{
  "n_layer": 14,
  "d_model": 96,
  "n_head": 3,
  "n_kv_head": 1,
  "head_dim": 32,
  "d_mlp": 384,
  "vocab_size": 2048,
  "activation": "swiglu",
  "norm": "rmsnorm",
  "norm_place": "pre",
  "norm_eps": 1e-06,
  "positions": "rope",
  "rope_base": 10000.0,
  "rope_fraction": 1.0,
  "qk_norm": false,
  "attn_scale": 0.177,
  "bias": "qkv",
  "tie_embeddings": true,
  "parallel_block": false,
  "init": "trunc",
  "init_std_qkv": 0.0567,
  "init_std_o": 0.0107,
  "init_std_up": 0.0567,
  "init_std_down": 0.00536,
  "optimizer": "soap_variant",
  "lr": 0.00522,
  "beta1": 0.95,
  "beta2": 0.95,
  "weight_decay": 0.089,
  "lr_head": 0.0084,
  "grad_clip": 2.0,
  "warmup_steps": 200,
  "schedule": "wsd",
  "decay_fraction": 1.0,
  "decay_shape": "linear",
  "final_lr_fraction": 0.1,
  "batch_tokens": 32768,
  "seq_len": 256,
  "doc_mask": true,
  "train_tokens": 94390000,
  "steps": 2881,
  "dataset": "wikipedia_en"
}
Each number is 500 + 40 x the weight over the matrix's rms, rounded and kept within 0 to 999. Layers, rows and columns count from 0. Numbers have three digits each.

# layer 2 MLP gate, 384x96, rms 0.139, rows 101-144, columns 48-95
517480476463485478444496548528550426513434464520521444556466487513561539462499506522540527403420535466515424459490497557534501518527550534488434
481532446464481484543502518540525533523533552459482492518497549531474470500482526532473507434561427447481494497474447457533449404531467497481456
562535454521555490532497506593559565488492524536545443477498372482507440564499506546481495518516470524498494437465545469492520545514536549505510
526463503559591452518457509404601495479499474462438515488478469454491527542515506492537453498473544483469475453575485451462460558492472490509502
468533492497485492540510469462531473486500495459499511445524566484488490457481533521489405521491534509498464533538575480570546501474528431521556
603514519445480540525475516545465552510423505513519436400492469427463530536558396522520475454483506532528424428503501500527494470534508493474548
456478451517578476535548543469521419504472565475522524494569485532451530601475528541586479509501570468527499470452516549459489505565519447471558
521573483453466519535477514508550463534546483501476500539477576502495511498499462460477480447527503544487445479420510561553480551495497504471444
487498549475495483527478438486533503465487544469505496522526592549514504495506467505519506551494529491557513521494521497481533509498484615486473
479546486545530580448580485455545535523433531531534544456459460556473478472492590548428447496485579523524496520474542436504498567390529529502494
516500518550572510503502506455547494485481517558534444531490555466508468518531506493528467498517485500506434482497559542405579541474509459583510
451483459519448514477527460557440461529453501560539502493447549450567468550545484474601561487495486504541459458446511517506515528547562504493447
479428483517579508468503484474540506533400499549433545529521539493542563524491493560523459553515552463496472495420555493462506551513501447464478
528450519473465562524481501529443490495451549489549519467539556501438464476484525528434512384549471520496433454555533450513503470499496493491492
533505453458547472490496487523527487512483478463460534577550488493447546573493517447537560471487510492539462469477452466481516495487509418561529
500460426454523489502479475495549531508502517489533489498477537533469490503496469484503531478495478526502519432464494415466528558491492439512450
525457459495511511449443474482505441515468475466534462565501472513523456564525483537550490558483545477512490518508476519570504460480562485467512
524421604557538512419472512534464528534523482428480452602499493513550491462441427474544576548465436518443454512480475511443535497434518491504561
499548546538450511480471481448515487506463559478466492491341442534501460511500576492509468509465484599487492520510439530491504462498560497476468
469470513498468543485475586554478486538521490483474511570488532461517509486483510556517516481535510539516523500425507489512485463532449474448479
477483444455488448492458510511473441486455606525497481535522516473482550496499561512501512525494472481538510467448492436447462455454418495521573
499522436488468466499504486445494509476464497517509467489519488484485480529490496520550468498520522447454479433482458505493445498527531488554537
478488522439453519475511556460441563526541470505400555446561543542454474474468505505521471501514596482476536480489504499454580474503580453507451
450520490546520504530563526539488505523524520547525475465459501496492495543488517518536504464452455566484514469494484526470497543552569507537531
477469541534532551471486520432560479486490539501428448506466466522460375569454517461496530552420449555468574504490413538501539538493534532530418
507527510504461449385509463466460520551524541479448558502468512457483441499510493554525518576480514451360542456520514497552417524536549503520491
429481495492475581506598527465537513468525475522482487547550492570522477572416502523482503514467469445537511530551516561448502482465578531477565
458453495524538514457520495481500523540450501573515492473501541505469502518484501497503500493540500493498547496507526521503543483544528502473517
470469544459532479503506492523523451517514543516498464513510484490429478477504487563494525527536515465504458490554511597529532481410561475519456
474487545579510448479522476493503482516501481463462539487457440462497419473520469524463529437561539493501446481523440460533479463525511524446542
487490457483502498416562481464555488532471514483499506466523515518482471544462423476544562479502543485464486412458485543489498503473419430467426
486504504399516495484496530533556563399494507510580507521420491490550498502545543492539487449527494451422543394468518444464430456503511505475530
585576442534502437475495500552499463565522570540530506432508508546440465508444510563521543492472524594552414431527498445479477533597511430449469
467559454464465468479503556563454581511406543527535489465449489510494516390512435556471484533478452494474570482521564598547493515446547532542526
540588517478498494523506516402478571499429488534473532505447441506544439540547447478491426546470450557516474464510490493529503484476536502495568
515520528468510515419496494487505539472464479519538499445528558533422520567521420476513546485415487531558478425473432496501538422512556493488501
525546482488341542499537501480505529470561522489501539422442561485489491467486545529489450510540510577526485516553458495527472583555518479459441
595405443535530415432508552534449514466463479515436470502442530482454503534511510497528523488475476487523533495483525498538420486449514526461502
506485494541474572517450468512527499513533534480539471508436548494486525474507449432500506463531490477483462443501512453479412528478448528522541
514495459540519452498546465587601493488577498505511535499555458484443518468487506479529458449529557555452481528484502464415427532442519507462506
457575442492528398515496544527437495459500477532477508518469508540477486456463548549514558455516514605536557499492463553483531528494446472505556
500499466500569515444535439466500493492481551484469498532465480525519527523441466427498529524519502486476461475560542482521454541466530473545588
529472464526542478460518467482518513498452563501524528423529490498474475520450494433501490517425581454494510463469476522524487483506511463439446
489518498561473458417484533516543520552454531527508539507494486500561589565506589511443503544461408579458510584494488523510505504531487515536507
# layer 2 MLP up, 384x96, rms 0.13, rows 101-144, columns 48-95
440465576547502495588535448459493537527491487510518477485537548497474486503482473545446483532566460491442538539476482474550529399507485500526494
456539536503527560512532528566474501464546491494529471490455497530515487484538481481457571585490504549549526461506498478516564560496481534472434
529504473498522527485555517534493522494460446460548454548509457408513459505533479474458530523547551465553500477452511449550440540480481421505503
400488540484466543458521467575542463579471531508486558542488556502602430458481505462510509509514462517563527568536536467543497504553532521483491
512504473552460515553590545519491550525573504489507480412500502529483501524428469468494524442545487466503477500438463541518491487493491505567524
456479479455464475546538437497545563485483498545455481530496613473505495460517475474504521491537505459497498506525512459497519540440514441556496
519545428446555468477422474425511489560549469573463507482516532533507565502419545521557516514552546564530463520509511519439583472495491516527542
554512477467420472424465572520457569463511416485463491498525565520559537529494519539504511482456488536452413541521529531554495536519482495532496
506500501490511524444535500452504507543528481475528547465529514528477495478527518488544513439561457583498502513518472542493527558524516603431455
546429528518449459516441476529546476458466509467471573547465498521442460502569450509479449581516495469502533561498551517518508477510510492475488
533482510525486571534442495453508498461477543493510447502487470504454507488480475532553475544448542460445457475474493598568524523497553462582565
543467504497487496507413530543497442513551466504458468585509465481492536529453525540518507543503522529578427455470526512489481526557558529520479
492484452467553528494456528487563488459542470569456493459552523501519447504509525462491510552504472555476509562498594537538514532448477544449497
561503487459475511458550532454474570419517488523495556505554518515502568522528478427563545524483456500524461503534502488533458492509480482486475
554484522526496496516429490461509581542554474436462544541526515514531486473504433519492492494530523478534493506533492509533460496489500470449455
550476518506529472446481503391473522554509594447504468479548569478484548545503471468540484506483515547484510437443502485557491509516537470431462
488498535467523452476538501479451523499531507497508443507532518502565448513469494496539477545456521504549469442557459448536497534481560513488498
519464444537523436474458579558421524459489452515527498518556473505487506446494505511495461536457477515475526495422496529473525549446576494531505
555544517508505546450489495458537420474431487522471444524426407541531454505474511536516475499453503575511472528530490510524500398534498457493497
541488532519532577504473498495471468487478508486451454529479505413498496495466465524512534479524554512483465554506526523517491500508451464466507
466519525571484487553458478443517485486484568536448455482498507478472479524464459465466429574538507493467483486506463517485502512475439537445483
532508446463522398494471469499538539531456493457518486481459498499509421468533547470517500506525497489509566420557493559512507482507477488505505
518439476473532504491458399524502502534498458463519463465583369481497525487499477538533509522519527514523530434490494479432468451577450517468560
469522487518513515453519531546427522456550540499462463518550489491495462442426558552467516536490467552380570471440482538465525497567567531527489
524555467504567575451503535452557442495479507502422447514516501497426455498513449573474514580500495463532480542560456473525540489470390439486548
501424534473472530494537402482491514504504473523451509553524540463488456542585517479478504437485515485454494513560571532515569481489507513480512
506475492453543521481531613496491480510477494492584480528477558527504511415464521551475537448459461487509494482525415435511519573471548426462481
477473460497539512491523560449504547514522507502482522531483489509533535521462500525534479506538439497480490501482540532479536558532527527458517
485491497453509536497443473541546507503490469528456502505454488470482520456566454589542502457478469492485564466577462497580461526443546478473440
516502504482503530506547530564518490497460457471555509528554452538510471467481577498514509533506486590495533482425560486434460527491483472556475
503536526506567470477441490460445522480556507500490531474501491420481532505486492432517518465535394520522488460514488471460504450541502529564450
561481511487476544493475524495519496485421530553458437465522549487449419484453438549516426453502533392447552500509515512459560430481496476467526
553509482427499437543490484494447543482502594515512491487461469551490450474472503451532485416464466530537495471427562524440535508499504445548542
510536545479545496515516522556396502441537481483536540514514545459500455492517559533573505543487456483454569488431548485460565495506530461481491
516524516505538500496554525495539500460505509450492487548512542551501469501552528400459579501496473456433502508484557508454553488431506538569423
550516501448473488524465485452449531453464532533511506401496479544497490514551452476494527498417484449537511441528413480485527410422467463506486
536551524531511466463540527552477530534550490510531556558492451468396431472599474472510563489540493471484418545503479460529487414464514433529496
441509615535488446522485466515554514481515551531485443509482481436543566493515529392607480440520492514500512529474533573423534478503481540516517
577503548445479493449482566450456497490493459526480465530532572518503513494506472491516552487513436507504478506514461458541537489510549528477530
518494488472530492498435622540538573498424425468489508468520533496464492493524477446486521537474474529513550474512576431510531534492524500540446
495491495506559496548483627540465498497447569550492481549499447523480543536518529552559483531414479433521455495490534494398492544488458461512503
542515530466489515427535507506561425492533485487472554534512450524501579549465568424521533492519450411479577500527552528532509523479452530524495
482387536398450544505502531635521545526457526511578498534518510535535502500555499491493477522495505470458584491516466516442507485522498442559484
549504475467544447513540502533564471560462542504501486481527468430517432523504501510487472486577524443544541470492419500477504434485603488528445
# layer 2 MLP down (transposed), 384x96, rms 0.116, rows 101-144, columns 48-95
483549489488507457437469532430487445516439560519493488513525525505566456565473484493509464475554501494537460475467436450449490533555521534469532
451496495569437473462454497502515566484462536557469445509546460533423447465451502567521486552494474461454529453512528531506461449513539513473489
556582453511497528512562484498513539505502466522530464485512423445406464446408496485481536528474519467448462535444425442483514551523500505467470
468454495476486460457469458550523491497466406511476478555472559544494453436549520558538500494539511456492421437391485475485470444500518536488453
489475493514474576577526489510399433536473528483400477566436419490502469525492510439500475517491545541550466493479468546509483532515440492472467
503565516529497433507606445506529451507503521475502466580449473516406490546521447569484532488564447491473493537492484506452493498482564418448474
427498516479573455496474469497500523506561471512577446514459463522479540472637413492465501473477463427535483474513524548557525479576459460422510
536549546451547491500532529448482465453448426454550542495500518458470536480482536535522494405537515540545491519443434505510486545448517536558513
526487462588503486521462513474518529561503477567534510500551552491498593526478484508520492496494518444556516582488489509480506444480542489486448
528459524446523473515442527512530437526500443480505498529560530581463439476483506566584540596586569478511523526470437533522539474519538502519480
527530535491469483476490484502536475551488486587462429531517534551513475486560561426518480522493506489430460496508517488429541537499391482560476
482543489480464508517391519526475485546470530451568431452449432485497560479483497454504529496453533511544497448542560513521582484453465491481472
532526404468477493511538583501573579443510515519616507477502453534465490559558538550498615525540498522486559484526530490529471422529463547523523
524540467499515587474490440524550428559417537547487500481516505483510505493513524566513468505459472505440517507587466465492532469513500495411517
456539561509409524521509475503452479503471506491463523537544573495564467452514464543510461548511472497455500475529542525563495511589470465440485
496478475477488510543463550517458500459525449517526480561508534505541457497465551525471528488403466565496480497460501551507517520470457487524498
432547499563540470517536490563504491475532484535489500459554509479497491512576476502502399468483498533549454475578560493453524494506512474469465
489465428551563463451479531485469480514524570564508486529531501508548589569536479458439598467524508487484467441503464534453573422511497491533424
530452499467496509505476507498463521490369533517494492481488477445466527501532492542493519489455517544520482535499553462468460532555453442462502
530532466476554497449501553469522501479492476446502519482519547500513506441566487508493494539531422478542501524475486514526500533467453491554483
473484459484504557534521572526485536382467555462446499506442537465509565521515566451511572475487554478506468582469522485539496545515558486532493
490475537574521422486532537547561521489533443492499550419493518521467547544506523441474480491513477571465535544405582480516585490454521551514523
488465477488514568396457505488496558471445487492490566447427528500432494396500549545534515546498509465497482473516421461508435475557534549465502
451422473534494539498477512567466482513512543449503547509542555539571433521479448500514463498521526523520554455468524545434509536523500579513541
458564508558517502501443544421503480442490531483527470494414459474453474497505431484475503584505513516479513562563518497491446498546458421545514
473512422495498518506451469550499472570491487549467446481540490519555521509583519525505501433517555477442519584556499460488519588457481493548554
573521551474473552464435478454481437517418468484493502503499510525556486638478537546429538530538505499492573477558515424470537537501507475519541
522480479505425545523543557418467536496520588536542508472488481542507526538536525495494463539519475529453518507510526554516484436521520535465556
501523432437510433473474538440538532485546550543508478455530500469418542494483596507534495437533452476489444490570514481528511506461491504456481
494521512530531533538623461482458537464395445509525434523519460479480494450480542500556448508483505523552529509498519430492501518506537474528496
465543483473470516511594526603438488502522561534539552508502517509463465505473471508534445503576497543529436404522536528471525522515532472518493
451462452420582523478491502496513477565542463463497464564486498525472512503542587536512556465536519506530572432447468457495455491501572560509534
551518472528473503527452491492534504590505441479545480521527428497439496511527574602533531590467505579552375417491499423493516554529466513530496
521502595473444445493486439519522474511521554486500504472573481513519473526540500498420512426472463468513468560539565609501486549516528463535531
504428469570493450415574533456499528506463441513477413501506487449515507494505527489481382501546509480522493503451445531473509445463472445570447
507533534480498592423518531478475476525483500560536486517550506488611477467591600460507444505475502495525436463455505527508530533475449490508542
475513384453439477539467537506488487529562542512449475478482543588497577443492522549498485474509493509555533498466521451529492509512596507442505
500508510545564555485513456504561525443494434528580491495564485418475559529553522450545503602545447481497588542563590475395488504578516513493487
468514573507505523534522558395549520565516467472489454523530574544470521474459519499525486509532490536501459500470534528501524484519531514494481
550592613454464494528474443462486474545489482442407476502496493501509461498484443476432555500531537442449468497431431461495556559526484547526489
518505534537491572456525503469467511537565500428584439499504451510504497451542453499496521553465546450498501484521467449576512576477571526454482
513495535469527537485542534512497497508552508470498472477475494575498489455579482506431470486528500520477446469460523516543474474527492502468479
539531446522489506469470484462542458504538455523473494529467551488477519508489496487510550558488467591488530525548476500523539514469487559538614
566514546413486513422513500511503443518539475505446523477566474459471443489459506486508479434495506506516490516493515519487516461479515554525448